{
  "num_attention_heads": 4,
  "num_key_value_heads": 2,
  "head_dim": 64,
  "hidden_act": "squared_relu",
  "norm": "rmsnorm",
  "norm_place": "pre",
  "norm_eps": 1e-05,
  "positions": "rope",
  "rope_theta": 10000.0,
  "init_std_o": 0.0,
  "init_std_down": 0.0,
  "optimizer": "muon",
  "warmup_steps": 200,
  "batch_tokens": 32768,
  "dataset": "wikipedia_en"
}
Each number is 128 + 32 x the weight over its row's rms, rounded and kept within 0 to 255. Layers, rows and columns count from 0. Numbers have three digits each. The size before them is the row's rms in percent of the matrix's.

# layer 2 attention query, 256x128, rms 0.0873, rows 41-63,105-127, columns 0-127
098:110147103066082174109133203159132070137137189112073148176130155126110076090078195078135111090139150151109117135143155151128091127149136213136156137136077154091125105205095093159135079081081153121165110072104143113150081126178143098106159118135083188143128112184128121154119103163136145190169094136148136142123199140135122126103122106091085108109112150085125097132126133127098101156148
111:099078127167130135155106117070136171072137065170078139151110124133160138140136170187094105157076074161146133082159118141154110153120150121160161115112137141149141160151107124109221167102061122166135117141108144108164113145070194139099173109174088159104127060181180117099181106166120097123159132144191098134163148138084117168112097122132103133150116106077116146109193134161148146175130
086:122088140128103113143147102057189099158144189140095098103072127106114108165126092127170093138110085151143181171144078093096055177137114120169176056092078148124093135070105133185150106060117091099137104082080152157149116118130147151125114158090175118103143134058129135135124133158131126103106100139142150138183149109152135127167164166127157088115126224112172100122165146109118112156148
104:103131127129138094122150153146112122144113091153140144127115132089150103172148178131090152181136205114150185151092129158132132102129060143140168197096189146136150195107087130171134230073127125101092171152166129106159085085191097116101099115102147066183085109107132145093100155096119158097132174146131177132104131119105116125167166145131132135191082142098132134122087138171153074088122
098:087157155168118150164119104122111148129107131145162035119144133158119141111115127141102140166088104127153111172175154132105156145120157120071126133113086128153080199050138113066070124097143110096173154147131182109069102157123154118178126174055102092123156102128073074127097136085113147115151171085120129129165091112152185120119110135153091081154098134150134169126216114099106177158156
095:147117092169152196085138149194106150127157110158106117105089142157128156146104117160144166172152147100156141101177108141171137140106150174165167161115180144149128071137216149136121105081143171172108136127146163117087106163082090194151171099125118196149087153184129151111176134114165162095132163089139123122155188042168132088137142141126147178168094140120117125090112116153137082153160
105:162147157145113058129113057160141100122133115119117151087124193067121169102168116090153144089114114141126159184216086178128131121132146081191107151130107135118085154083167117121160053100099108114123104077122142184098134108096133160145109177144118130053114172133139159115127120118089136134141091126175149103118093163133170115097105156145143104085120098071124132170057175066160140141146
108:132151128151102118130115133135148135089073078092118153122117156110137074133125094145110115176160116137121082081138152192076122140152113174147100161098118075118150147168047115154151116116145147120157156096177113158136125094145174061110112136079116099159137072136121135104077141095123089156181148076079182090122106136158142108126123158127183100064126146177215079043135158127159141131170
094:144112181191130148136138072119121139101160125111155168156161156095114113089112122134117059155066163117139089129171142105141128071138161067048131091081169150116111137082168112129129076109080180164137095122097161131075142156082178176119092126125165137160127121082170132137178105190122123125195169092102050129155126087069158130139120075144109117155134140093162159128133160100107131123129
105:158152155124080126197123077170116130154139114161139121090123188097101158141113094142091117091123108092087087119106142136096093148129104116092119123068079109124192159116085101107160084092157115121134085125112059118075194138185074118124088147136137149158117101079111108146116173087186128181138120097077145207087202127097120153116143110100120135125117115104084162073174143089154149101097
102:168073144058076105160110123153113082147126118155121150072152094101159085131171148124119132165082142148206089122123129166068122133115167167114046101081151110138167167095108123120174139136109165146129112156147195108103121116161108042123127130143120164163079165105136134157124143164148120134119136143119137142099150164123149083106175142097172102040152119114058126188170136100167132093150
114:120113095104154106084141125111121108130151161187211063110107096130138114103142182210107141134115163137133055161140107116141172125093116122104128152124154186174119094123180187094126129136097140128128124080195098150105134076093098170143214086135108130134156149149118131155133142094056131146113166118083098137110152108108108103154109135163130154115081080117050093092127103164071142181123
099:092088139134085152127118116150108150149167143101127144099086132157170182100117098141115093118044099080147093110151145151151140159134106147068138116166083043144156160089151114122117139170147080060152125126117137104112123156041151100153119085181120137121128171141078161086077088094093180107149118102156154047095119139161080165112150136076113121156148120137099098119090087191115126094114
120:109135107184180105087107166140105140101155098067070062152089115128148119120143190113135134126108177092161111140080112176142136088193083077139170126134123170134122154126060153124064130095119144128169141164125130108140132188082184119108179140152136109117148070133181097097117167090169118139150138113123127169129113135075185185139147064126154130089113158085164060150143137117107085142109
114:155097110142035090187077111097130175149150131144139107160152122138195100109164144128098145177112153172149091086081163164097145101174093124095122091146066158133184150128121192090139099094113162173127132109097214085160121122156131079129152115144188162104126111168150148123157138138118173098134198099142129180155067165169084115101152120114128171110137147142162100092115133108135123098104
093:134147157141123138108102124171135111096161135140162132098121066081121093144172139141129093097114112139118139128073127111177128099128188139096051144092092091090154126171148138060098190144122134138134099129169094092128150139127035124127170204080109149176188125152095106120126126124133185185168106083120045164129076112112139135129134109145136160091123161106097173053085110107107101106144
120:176110124110059127113108148099072108127087090079136142094118166121130128089163182093147170133148117137110071108114117127116090136106101113120106138149087173120092082076164160114099111105174107148149108085150092142183053093116084125152190059118119108105131127161078104169123152139099119122188173174165106149043160184115083131148104146121119112094108122144141084148140139052159135099082
096:124170096184132182092160100084141088153134109166118182134085152136156109119165136140143107196091123114190174109187141127107142129078161113108121149112147104182087051150103107147108106121099075099131065175116119112130135121104098166106122116169156167170089138190114127105114107100187165043116099131129114098103140105105186071088115164132162122111149186126090169166122141080140145120157
104:094094162162220185115135150137136139119120094163138101182126108122161112147138166160120087115124169084160103106139109089215150110107076077131097131088138159187049145150174165135097137130121123144079111137148076102081102127089110151123143133166129098157119163095133174117143187094118069140177135135149118179108090079116098170115121100117079115090145112127142184121082149123097135206144
100:114169091063147117140161082088135128149145211129094085147167107080172114144166118145116071132130163121112070090107151122087132140105131147194098128135118147118179116087072099101076138112127131128123140100109070132195053110169098154173134178127153140132099097127157168156146143125077130141174141162118137134148125152061080164155074087134089125150137102148167106141133072125186154194143
096:124051116134132071139143119111136147109124135169220090123080162111130192104069161186136116131131154168165134152154073109092136153112115115086123165116079147137124127189182140082178128134107101137158158087071093134138115167049179101143198111071105164123107206139153102154149181156179115130174145105110085133113148096129135127122106137102119162115140137130131142138135156075116129185120
101:074092138212144151163164162137158135142123113220135142149138104117121085102128111172092134165099168158096125069152147150137184116082178158153132119132156147171084121170160137073102106118111205138143098112141083103107133137110150122191127074156159119148122144099150155082108148155133090104088114143149098138116076129120126148151086109165120139140112109109180140114103092121205098027176
096:138126185129138158137077141130090145057072141146122129098129069128155039130135115109094093119066117138086151160144157161102061102101120081140158151131213079123110149150151102093116096070120172166134153168140116131143132121130140119119113150141095078111132124089130115074080133099150181129105118134130113090172115134127205104076183072096122121151123206122093110114131115117102161089193
088:129133145161214138091139148174074161098201102135138146112143078132077144152127125141181089119162126133134150100131148166136141076100131106115129109154151078168118124148094145203085122152087119096054182105121115129087165124143052151133112058174130134084175168072188113103124132154137103125144118115123193170148142084099101089177093098126138158101112101134103100133121084154125128159186
107:160117171162109164077080141156143139160158094138130085155188121181045151159097102141124105148131091158105083078157090134099050093103116137093146112124103122100106120142134083135156112138112147087121127081137102077141079040092149176084115110119099084192078107114097072103146139101130112111113107148159118093109189085102118145161160126142117087145164122113089102141068133098104137117061
117:143090141191192181153123109189106156089189160131193149141114098146070094129193111178129144129115088110134118063054170103107109118128126133111201127149099127086067093126138082172147129086123122140165139098095103170096141144134109137182096145104177115148143152080129166079153136137179140152132050151079121122136165074123143081135117113117136151102099160172120130129165152119161100148116
106:147144120162160117032198104136091130111112094070174148124081169104099158082089131119141105128166082113169164124129125144135135111073042135150116151048129137102084086112098091113161135072121136113114078100102113163151104145160152168113062173100139131128173107103082122087109172180160121165158141138151121077134107098135150128122085094123079155188120148124112145121107177106124113073098
102:119117129105116132108147074127082142147134091143163102136130121191089072122198139117058148193131175102136128110106175088118146154141118128162100086131110148122119187173093119132079125094134142123145188126100160081180162136162169122095071143122122140122193103123144056112085184114108116199157123127113152197101117143102100125133096087130117113139138141196086170091160132112146120043093
095:147105111151130146103089070130163190111168101169172127118152135137143115112098119142123127123205097121148119066079127183133121135115167114123091115150144157186121119143068143165125056075124151172114119227077134072101143157148081089170124154075118221156120129142098114166119129090147160125161095159131155128157175149154148088118196137106092132130107101151077119101160127092130085119132
121:099079130144118137160109143105112095134116124098100147155132133147119085134174124141146118126117114074156140169173107136082129083084124068113133149096189065076156094129120137171142169111078157153098152102130129043130106175170123193127131170079162079121144160090057206152099213126124105150158122151117089094161092137142143135121078113173138103157132144172108145111094200138152155084140
098:146177203091118092105112115145071076096132083105142108090097135131126150072121142112173176139112147150123121134113105134108145158120142155144126100102156128112189081120147162141093175120114150096086166091093102132165149160114135150128097096141094113096154190099187113194143147086134131133086054084116124140137180121119141091126065169090113127103178194149087178092128126080042108132176
099:151187149126076153156103105081146151137118193074128077099114151083140172164132155123129117094121135159073068101124126105154081172120146075150173051059118164119123152046169185141118183117136107133141063181121139109063100147109097080140104142122097052128080147166139119105116102157121099150124169154106072124114099163147117119072143130138138112117134132110156125142155094147111150091109
098:102130083109122157154152079124098161159104125138116183130166067139108138117172059092179139147077130182114150155117172157176131114068126111167097127091169126135111140175085130072073118149148151090124156171082118124101176116076136081149079110112112181111151124159188059141101140146104111141094175158129116105122073124166164098134198108133107125155112099087140123139103129150110045110078
105:171112140111148178144097079171107191118127093130193037090122121140140140114138182081156103144166134184127129160120157087114161090138139104180149121115135124170163108152197146127139082076063158111108142111105185175135175130185131143102124131110111156101129100073134129178143127109139128108080121207135098161083106102103086155090120111152174088131171161130131083170114119159083152172132
094:128045108186167128157132062173156109129123153154149141128189152140128084099141091162102156098051182154110174110103139152090129126134084138100102089144120128140101159073191173145151145165156126128222097168137142127126137153094161136149073179087135146131133160129152155094137070058158102119124084137116143143148108111090150179138125088172161130120125147087127118096064190159115134121123
106:122154131126164149159095111116098179176064126085134113150138147123129118141161132149113136065106082144152171131148143117163091118174129162135140126141105087106116075052121117105156150159140076142089153130143136139155166062187143072143121145127145073163091140119095147113166088133123096063099154081138174062117131068135172102168137134125173171163176116118123076076098084162043107087126
096:157129148169142093099111119191062096097064152147151130120122141105124117187112143118072116092124134109127123109094111102145116126104064140065083164138076174128089124172121127115069147203133101101141120128088146103123061092095095148180160149123102158111134110164111090147150125082102100062188188064091112160153151105129115131116121094145140157084112117133179131136116131149165042118074
099:136142175175098170170088114104122161123080146139137177147151109145173088184154161160096108145169099151105127157140169088079104180163123147149168129083145166138201127079135107163155149123127152108178110155153101113061133060122156176130125165124136156164110151164153100186070147171137118092096110079112093170101133129093121073105114102122168147122102151103150138125092120113203162113207
094:105147146111135145102158102110117139144100165134127089081134084099157169170170099141133097133185115090101182107172168092117137142104129140092144143091116048090149109197093182121085125193116105082107091168126076105142133086122060165136207168106136116178164206168098158112115137128132103109139134079141112150109113124118069096109131075147135147141145099087100132174104108110100130165195
098:110110102192196186161167098155144147091118134100132133083168186137080113143116150177158170157113071169165102097185159116130104136122104124120119094145132159156155036091112085143151160108164153130108143216115157068162150129114183163126095136147171115173132159135187111110104144132114079083137081168100117143117150096188121127126158124101077101114130166109164169142110086126173142134111
111:090111065186171172169155172195111133111150137125114130113110143116098138128112077112158138102132161194074155175137162111164146123145104172139152165134135089154124144148128086151090108107077106122139129136162199133134161116168121091089131127073210130118166140105100129093118081102146155091086136133112115122164061105117116166182156119151157185170075171126148153134129108143196047088132
104:143083110151150159101124095110164164144159182123148066103081146191146118140188091202117142138143128154152134192142159176066128171188109139166129083057133144170083119144154161167109137094133088154153100132169118141153085137123117152115058130119165162142057092127118125161089177159099109149140156103185132158097139113100146050086102142137097120093138080126135105106110157115180137147112
112:142144101135135085168108175147120089145142124140086112176128118112079130109135098135168113166118112155117100143112198143166143146097144125197072136153137191119154180117062155147117098127108185183103102100119089153082139143154153137051131073156124116059114100042110128106147127143179132196108127178116091137115113190165159128129114205095145101138116120123155075136162104089144095087128
098:114104172138122182118125122145090096155090078171184192153134178093070066101073091118113124115062089131133141132067159152113078144147186104109170147115105144106068111099078070119181108097121120130116098131151098160075165171126196131078136154106145057116187162130117094135164111146145137092136103101130070122103112069140080150113151109111149142108089095113136117130135150095152111107152
105:191136156115111068143057180166098113158115166113137107052134118064130152201131149091104146126063151134094155057114137144177087085096135131165119107163123084133107138164203093112161115108107133167129139089120075091120168147120063111161157107105106126111115106134076127171105074151170089121112140142179144112100143115194113125099134111151113114124098085163148113095148110152104080082114
103:201150151104076105173082107131112169148117101089143072086175097125166093121090125143082153163102164132100132151057186151154132141161149092166134157133137115098141120079108158123107135091141177123139097121161136096067106158118158135157112114125130085076134099050119117127186111119119169088114134134155127109152108241115173110159136168129087092140119182088136088096138135162117165063137
# layer 2 attention key, 128x128, rms 0.0885, rows 41-63, columns 0-127
097:111160127107166131128128157095161070102152166138128123162145112155135080111149095139138103163120123128101182139125096149126115172110128167150101125151182131146138055125086120107128158167176111166122149172133076119174100215118187061113136107099120159099148100153137081153100104163156186176130153133144099162117211164164179183187087151142092130062119156121154106128090113069149177136154
103:063095124184143142160068074191105217104116100114105175133121107146139139164103094131138112103136167101149130149154120138136176150077162072140105153111128115143114189173132140158120155092168130082045111114072152090091085121139096160104139133152114108110166064136131132197136077105161112145158135150140119133128109113139150181120116101146116095219133132116066125125139109079115170166084
117:064114196141096171128139154139095168085160093123143133134132077158129083174087166095114172075127141106128119163105162162115156157164114147138121120122125143158130146171116120252195183129124064160129107101143102122150094089128119130143134101115109089107095116115084137098140162125122166028119131160131134181140131094083072146136097171118102146103118182138099092178157152118156150088151
106:137114120081116112208142141184143105125120095095138149150122127103146087153109110115095127129086133134157170141107155124086171096148076128119141147097101114140107137124162165091182125159013136124088085122139129161149174161096128083146119168168169108135093141072155137115119136145151096126062096091058147139093150182130068191105096135126122130107115121148128134160133147103096245181133
101:158088173086118069180162143099133116161152117129112090104105163096138129071092125154113097157085152127164070072163142112130118079100100120111104089075152112110130147130094150135133092100109131159165118089118110103137160094148091150110160058162080114099158115134073159150115202190076158153167116109074124151095153143108159120179138181114116183149127157127130141100170125058175129164198
106:094097177187156242102133101156169219128104110159121117122108136114156141142078146156109210074147092083145086062133127122163134142127127147161111142102119148169111125110141130118175121094145145148122152143128124113100154132094111141163149117155128184127137159113117123142171107173135210065102117123151100089095052130168092123166173145099065190119140122094116153160139120128132149165116
094:171086198088148215098123191131155124126113127111141091107120155118145079152152106104109138119089140119110072159186100078088165101117158078163143080122155144122084136128104087136127148121191114134124112138123128108139152136130137052137101129117079047112154084067156164143115092170142142107154118111134147081146145095183096047157196132143143118115124137163118132151128125041156113109097
098:172066148166089065181086102139117107104108113169132146132115132202130171123054089115154139162123110092117132130186158185096131110076158130121144099170115102118106116156031101101145157113121095140133061122130171135127138121091171104122115051092146123092104172137156120076144152127181149162098116149129133133139105106137148111112113129191163141150099142151155151106172153088174189093190
093:137123077097111072133104142128161112128156128140120169138146129132104101138145182093083072157181159112121140123097131148122062056142222098098099089142175157091099125136130096103130118176160148121138139140158130088132115150093068146107211134079111208144130147109149112135075064122136150109171113161201071079105112145150127172124129154095163114141133120123074188106120122139166091088138
108:136111110106135181095152117126110114159132158162228151144127125051176129110161137132107098122161129138116099132121120079099158136165120181106149154135119094099160172117091090076168144137142097105121115187138109141112151100143100170080083114088118059137122099124095105194151203123161096136179106154127166172103135083117107167155140153090174116142087122090071134108150155207183112121183
099:154148126129070130148127147138177108126129118100192125104121107167169108171110031180150215107171131129129172150140147116123110104110098137113150092063119093177126099117066137118123159098120069125137150157112161070101073182124126121127150126130130154142111134149143127168143193160137134090150197124110160165188169133157126089226130098153133194147137161094123150098118133149167144117162
101:097123141084147137139142173075110095158170156078137120163066135065195128138116134142133105150141166116142124140125137079188132141098090129152144095104123161122152083111146105157132137136132128098076167089116132121126122117139081187146169096157143145094079107131121135142116163048124116090185043111178147148072115168140114091145110144148123163088178101248131084129083103133155175124118
105:094152058114102161152169157113128121123145133143126123076092095100167169105169112121107168163100195174100146125156120126087103163117161086135079195100131071121131124156189120156110145162082115114088122098117113183090163062139073124100139069128114113147119141119133116130145109145146103165131194129109121102058138138112086145111199143136196193144096176128146106101130098120111047083132
105:106120129193100129132122168122118110186093142116103132161139153118146134086130045118064078133100148060168177100101121185162120092141152095138132120142094159129139170129102101080132080151108162111152079109155133095166189117126140098087136127087114100125168158169191183124129124180140168211158083159118129136109129151113125112073071138121125079121182145107153090186111168144081111151096
102:148149143170198156186127173131120121175102099084115065093138090134199125085141134151091126191125072117165104138110116110120120092170146125120110081126161104137160121117143111154085123096174129074138141119165165075128115152127103091072144087101117185137154130129168134072152140116106120081110120165145191137159101120127191097138117133213159171148107092090143167195161163158105101088098
099:169069152137177105110113178118098178145112049123130142134124103137157113104158181075127165104066118185104151122153200117107145116096156114139121101203150115098095123140101097097179159124158209064143148146093158133138069164110107152122136100125190164168079081175147061126100126186112088160159144152157176103098136113111105116115080111150139133138148109165104136142143094153161134123149
114:176140159054113144089090073129105115136135167076155102114110126148133136070110102130110080118099137156197104151117108099107099171143118117240089099112102115144141143080127149134111095149186151132132124093174160127102195185161115154098106099097120103028107089101153096128158082108169139123162108122114192142129130133120102103162096116150176103148112103153160123092094121079097119075107
103:151149147134125187104141110124156151092120069149079081173165123122137123118126170096135091134091113149148139105109131085109090146075065135098129152071146099103118103131126148113149051127145091089101054165122124127114142141083115182128153097203138025174131120150101139129121186096101124144109134134110134170116174132061101097143175070129135153096155168089087164124085058109141151112108
106:142086118142130069137138149085155132126089097128122117084163140114153142097162190154094176148156184139147138106162154103105101104136155127139070151099169157149128140142130107156152116167116141175094188175107181104149142212177113136109210148130162205118103084089100121107077116111151109150147102125131170216115063170169131164098174117085160091151122153128126087130127135125078149169138
109:134107140118124085096111063100129110148167235157097139074155119095145067187088143127159106130161119110139095171116142126079066232179131135145155163117126123108110128122083157127095131123070073150121167145121184087122163128136115150136134162104166095107142148168132173206089140127111140127124102137083109158136142151140173137162179117145103120157125137150053112168107130095152163121081
099:146180138126209154055103111118127075224129139101075124166086114120131161093121102157168113105116074163124106149165105116135108113084061147125167111124117109155137085150134120179162152198156077120061138175131104126113149112134110150128152176098098130074168160166075158185130114145095169121110106072066085118098151112160138204137137151136124112131147106108124140104119141121164114092102
097:111127147121082152092169153117162169127194113125120163178127117134110101112122142165113115171149149110136137093103123163110088112105157142166041099131185148151083138138126147107149115153147124087156100255104167191079154118144088130173196171126154127102140148132151092065091152110106152106089139156126130049087134159116136130125110149148109154105114187112145182164086128178173110120150
098:158168123128130140130089187181140078133165129098132083104171142129197066137093172087173100131178164131179092137053135205137115092100133108095145133102104122159112090160118170136100124013102146151138093123104107163128134083093091132136140125079114123127125167135128141149115120121147136106159129159107132159123126151195137084072131124024154160110101135102143130137141163161145160113171
# layer 2 attention value, 128x128, rms 0.0837, rows 0-13, columns 0-127
104:110148121084153146167115099131111132100172136085147182072088148182084139096117143076125150075126091115091088136147124167139035118093191092127093109147129129130132182201105125111112149103119113145108130129098134080111100174163116169115142174167073127130115094121075062138093200114136055148180108107148138050094173126142111104088111162100137145090126114085134082159144111132139143108133
105:115176111101120113129097140115163131071103144184135099138084130139121134149132123174102182128126174138119139117166110116132120183133140111146101163118076153139153153140089182106143152167141075162097182131091100155125138121160208165130115083106202090116091199139096132121128122171148117158209104150073185154135071128120123169137126148170195118182126156163074151208105100164124125156155
101:161122106078156142205130153146139136163126122093103141152090110144117119140088078116115160071176160101154140126093145143123120082129160162180139123106160099131155122116110149110143136101099151178121182053140082145091071173218120053125137131175138132141116176173142179132140155089138105157144153150160135138192143117176142144094114069170106087111116105114141062122066174156132064135149
093:112056157112137109127106069072157095153177072162166089138167137096100118182135170143122128127132186135133163135140185148124137137150119163142151124110112167129174123134083155145126162110134130169137079138143114164124106192098099090133159114145077142125142076093195159146151076120146131097149126087135187140119177186090081225128144157156160092120120153083148177157148061137133165081126
086:143131081144187163168118078118134085130116088190201127093145066077166140098138122126135120105086113178159142076184155142146161130116124147166045133163130066112162109079171133194134097164159094117135132097106096111113108126096141112085137189136115144150111093125061110131105050154100114122128181134119192118085163115109152138121156142153063122087143174129130118090144109136105113111088
107:083076162188090143092141150089136139124093181116080109131136204135085157125108142135115141144105107122084139190092169127091084136101137078138092160145207102097116131112201132131139140122145148131162164177133121098113052172094129142143130146129096100102144183104098107116130180162136102125163110121132079136108146207127193114068118129131102077138111130108101138131153171138140114218079
092:043140063105116141133191146190048145113146128119133104136142150128129124171187170094119156155149112104147130079138152129111114184120144138134100102082103112166110113194142132120156154073103107110145118148111113143138082151112132203095168138122100169124114102104183107134141129113155184073182138076181112132074121108142108110051136163090104159077115143137132144121190069111130184122160
106:179120089133113097120090178091134139136159137092156146198134145090104111114107146104100125093155116193124135082180121118159172199114068165133085167148130117158172104117006100153159061097159126158093147134116147109125101095108152094153107138191114140140078151105150103171137180125188132106093192143130146144107149144156119147115137115115086148123085106174174162087091131113133147109169
091:221106142136110101102153104131105088157137136099125160118181115146079126106114099183129178139081145184088167101106111081120115149086087090101069101120120130136133138185136118103126152113113118148070148138083174185119144139123150159142111099155172151145124099130119102138122183156120057110161120170158072106118037124188187103135095115085144087137157092167147043143118154126125101102155
108:145169145088169142092134127078186129109135067188096094148086092123078126084099139096139085189080137180128087092144129120090095095148110120172128103140105083116077079147069098120145081135164154115109146102135129155095120111150088097134089119090107117145099118056122141121128122176191077144144094103132171141183142101124126084162180098167162131139104160187157070072125096176142119112131
098:104200145117143189106169132153099206083197150124118145139104171122152114139149195094175164112095208109138092097141150130142062124124122116085149140120135116167141121124118098137107100125121092120109106147107149074149104103114093160101110118120108090141166171128134117086131094131114142134050107101136149121053094114064099146110153107140152119133079131096090183120178149054129080134049
099:154100089134142095120074088133114085143104172136113148115108154133149067152117170128103092093127228122130082111134098185170182149187092163145133183076108133150190092051165126107103137124096190149091167104104163115092158164120122077134076107116192153148141118204117148150123112143117108180091132108138135151143089142163134184109120151140144096162124144080128140115108129084096085110144
089:096151139109131159145089142118087104174160115090170143089083137132156132131117128051112102084098090137142081081164135145077116179133143128140156033154027089118147171092146169161118152126128148098154134140098170120083067123138184078136154129155133121116130159097167148158143180141152177120114128117138140162167140134073187139143139158143063159085122106111144081162129173060128117104118
093:090166130198110185137112083165046073148091181111149130117115124129135098159152138093123170127129163123160148148154111124102158142161100160180184145157144114136090149165123153060085128123145089152131133127174123144128163146178144134082088085150118105174131101146111107204120142172134101095136100179144111141190097104086114117125158181136089091159127078124150177154144162108107118231140
# layer 2 attention output (transposed), 256x128, rms 0.0664, rows 0-12,64-76, columns 0-127
098:149125146122068083126084170087154132157082106111092073092087066166143119138117119120146178132151107193150097162127165161112143129170133168141094152158174161130136176119182149136162110112127106165140151105199124169130149085113156101150149064079150145098123135091147180096105032064115144145108189144134114175118087135170097094142127152117166129164187137185118131168114136128085105107113
102:145080145174115170112142157122120139117026068105105147109125126123166144162099058080141143139074108092160132090191120088118058126091184166140143081110090081138120168080113106097091124134088185135143115112148145118114117079111097033176106095142127066159162081069114126100096085147105142146134089147112075134113121147128109140109110114119146094149119105106116139091187115141109104154144
114:167110147102107155136117134109114129111118132148141194102113111128152097100179095166070146156084061097090091132189167068070086146103145102125101104122102161105056129136115091109063078119177106113120140111074119135163147130138173113128078182080097172106070180113077143059095137147115131133121113100108158163074179095147106182128141154128107148140147161118131096068121120082132082123150
099:107141063062153172055210187126143120103067135097124090122155145150123139169136087110130132132184129114120092108102108103118138159171073138120109126128127068089141130124145173102129084208158106054129114140170159161117085148153107129133159078065131101151141155135118084129091150119109133135126088154129079156075147116100132050151090099101137137116055127127158098118094122125111102188122
107:100153129107104077111157103180075092140178113065111135111165118122106159121184189112109175104153171153159117161117084098167121014105127201168209180176162148112153136110152108160137061118108142130133128165101135124144131124126139145090117116147134142134178142127125082124087121127093110096143088124123139118187130163102080168146133109148120063115123125167164156156094128082128079149178
105:142128094103036142105134051132115129162094168197166141075112113124160182128153076097141130101126188139165126133144141125148131108162137213149078200154107137112181125142080141152110075139122128125135109147091140108131179106150121124136104087086107166112099120158106182152115105102126171126107154128113167096085162123164131122144115113072114156128185145126170084097144102100112109022159
089:226101106073104064130147120085118103172132080071196086116120130142130127089118094092155131094166159126148101155092063133145130144141075122088128138189180155142166069121148144099108093155195161064082142141131158102173134183164059110166136111154110114121090102103127114115121092129127138137117086172140154108148118175163133070152124091122143166109147111114148106133102138069128124077134
113:144216083171177150135126168100153072089181155113117095054120105166144148116120154129198170168140136142165156100117149182112123107136143128130159158156137074105091069099131106133092113149131078097093164135144160181113147169119123104090148105117155182095132069126097141138114140076122156105142060146107134144152142108168083111186191144108176121108104093118121113156178089169133065135125
095:121085136094148153170072090107154163109191143136120227130102142113157165124138123071170157097061070071112110095175153144083107154133152133134154177099109092144073108098107112092141129067108162130116125141097092103157154106089104133141153152074109130070118123133113151164129105111131164135155124068144134143103142144141106143139171173112117084121103141105034237153125130137134135101139
110:135131085129163162104103098158132105113149208153107097131152105107154118152185178117172182095146150128161153143087132085113154127163075114133170076153108118074093074140122152131167132128177101099125145091131103082082100093121178127139116202145131124096150119121181152114144103092118147102116128112063151138137095141137108169074092067150135065128130176099110171214177067129137103091163
097:096106145127087065082150138166129117175173172079133091144109113126109149159086148147131126151156138154083150093129171143151154095155075108169119137169109108039117104110057141143130122043090083086141129078067154123109163167145120098106137148112126160118107116144111102171107122144098115148147081200176102099146105135136130174134144072126141197119118105130127062168071106128115101123199
092:146107110152127141113169168109133118119089117119154119073090114094143105094131094115126121142020123075125181079173102084146117100085187219138168142094131097147090104156102074108105126152175090148150145105099121097095172164138153128131107071141105142119153160132126173091100139098098176144148167126092128117168144054114129132143079108130174134102153137167087144112178172191145117162185
090:176122119163186117136152131099136124103133105125113117084132118139209118119134111157120120185026076168118129154118109076137170126121152129117171107111184178094121093141157136159106091156136074088178150108177131119107118123125128134158118063139184107158076126121135205060084156113107141142160127171087138175142131137138109085151116129104158104159206143134164099071098142186087165139105
099:069144158154123167090185134098097147148097127145149168147122149145111189130156143076128174036093152113116119149167106101128129132086093163159116155124100136133174195106117134107135151233085124032097102135079154139134059131129141136127158114167087131157122147174139127183168096159104124100125138122140081100117147112134162156159094111100185084143127110096139140145113173171166128181109
087:068123104096149202125101113171160145145144122194155102089080143164128150139071060117164116093110121142128162129069168170133145093131162092164067082079135138130144108119096159102154129147118117176168108085142075135143204152100131124110151139090079161121144113158145175136141102130087127154112163146118127150138147135130151118094126154059134049187115139146180088110157167092148148146051
089:105152135171147129064133118118162166124098153139139155131048121118078138111092148150096179134041122132135140110112100118194121158107112080104182201227136060160151134132105138137162157148071115082128086122132128131055154111071106174122118100148134170141143175124129103110124136180125114150153121149122061083129120159112140088140123158126094105089190099142153094135129071092121115117097
091:149108138141127147197114100116129105075123123184178163118145146086111146145051168190107085130158100139109107153172146084104152158115119124170118161146173115162137132139158087093150150117166157129166118148116075181127160107079120158119123132121128094100062162174132111176144161121194069136155131137193122103157135121142165093075145150163163177080120167165091143110067115116172209097131
093:202132110171089033082085142071193123099130152158157104117136110124157095145116182112083116122070129141071148134106205127138149117163150091120114151132104091185118115143169141100125125118070153148141161079163161085073122123126081113159197129139122131120134134128103147128157149143139131189157096138151135108131164109165109115092159102091216123083180136099085101146099087151099114101152
101:098131138152155151168196162138117123200158095155103124114106140108105161159160170234109156117099118147123110097136100152168097035145139131119141146173138113128190117114073096151141072169118101181083168121117113130154148189097133158144164145166155127141165150055115088093182115153135171108118158114143104104170155145165137155142177144173078132150109163095098114079111144146090125169096
088:032138179110123173149137061107148123169120125096126083199095127133157184069083102078086102153157172127159141174167104105153153119137136099170098142118140155152115205106158171149043160124110150135112133168157125123102142098159129111074095125119162079058085158136135145122172078167118148141093140123134144101095108152123116120103140143114125192129180131136107185096113161136151137087100
087:130145161176088090128148090098104025089103146128126134108177122130149080096160189143162105180123101100149124107093118178096123153160074182110187145133125123129100128128153164080154194110169193131194110092132155147080096148142088111120163107144106097143098107164153138141095140101171108125156147102184111088095123116074096091139097116156176140124110157170167122169093055165135127102130
093:118116184144121152126217167154178113138097075113148081191093178159137180148148098120096154140140215087062114107133156130099091148111148113094158078091115169078107145138102079133141120137099104091120113155105073132110111156128109111180132160105103075065101108136140058081103103149101133091138086110105140148130169099097094101066111104148114105150152089133143130163157082128181127162107
099:126082180163143122149108156209119134126105133111184129132137176136191111082140155134095109110058122081067131117134141132168080119148130106137135099099077127153130075074130150099138104183095116110155135128137177157105154114167114155108103140162206088123135098113107147093132149091160130135100048113081141075153149110124102155134121122043099118041120146129127087164091064165110154121154
092:142154116141158099094094104085109131086120101129055114123131050162104125087146097109201152154164125077137089111094154090143180119113113115171124119127167115106140126145160115129139119068174152131151052168147154177151178092090187123163107137146111188111183099140123165095170090139104137148101105109144135168093160152103142129152049109155118159122134060073168094107175156170111106157098
095:125104135112122158127169166155176092069153114134144116116177091147053115139153150120176098122092174127139129120152136149131105111118172138076142171159116109123074055112173124086139087124127147082185125162113126092112185105144168078110110133126108072119193181092169103152073124091165110115113103127087142151104143163073175090108159083067139079094094149124086124148161138105182174082152
087:180099121148068084144157190110128127154164166109106128149136185142167134114136100155123157166133159112128089137148166146102117089099140072200140179179153131182176175154128118175129120119099134089114106116113087184155144133173098085121188142079107128091125131136132086148149035103130135145179120147209099096138117170143140150118121160179142076177164115127078124174103138131070113109104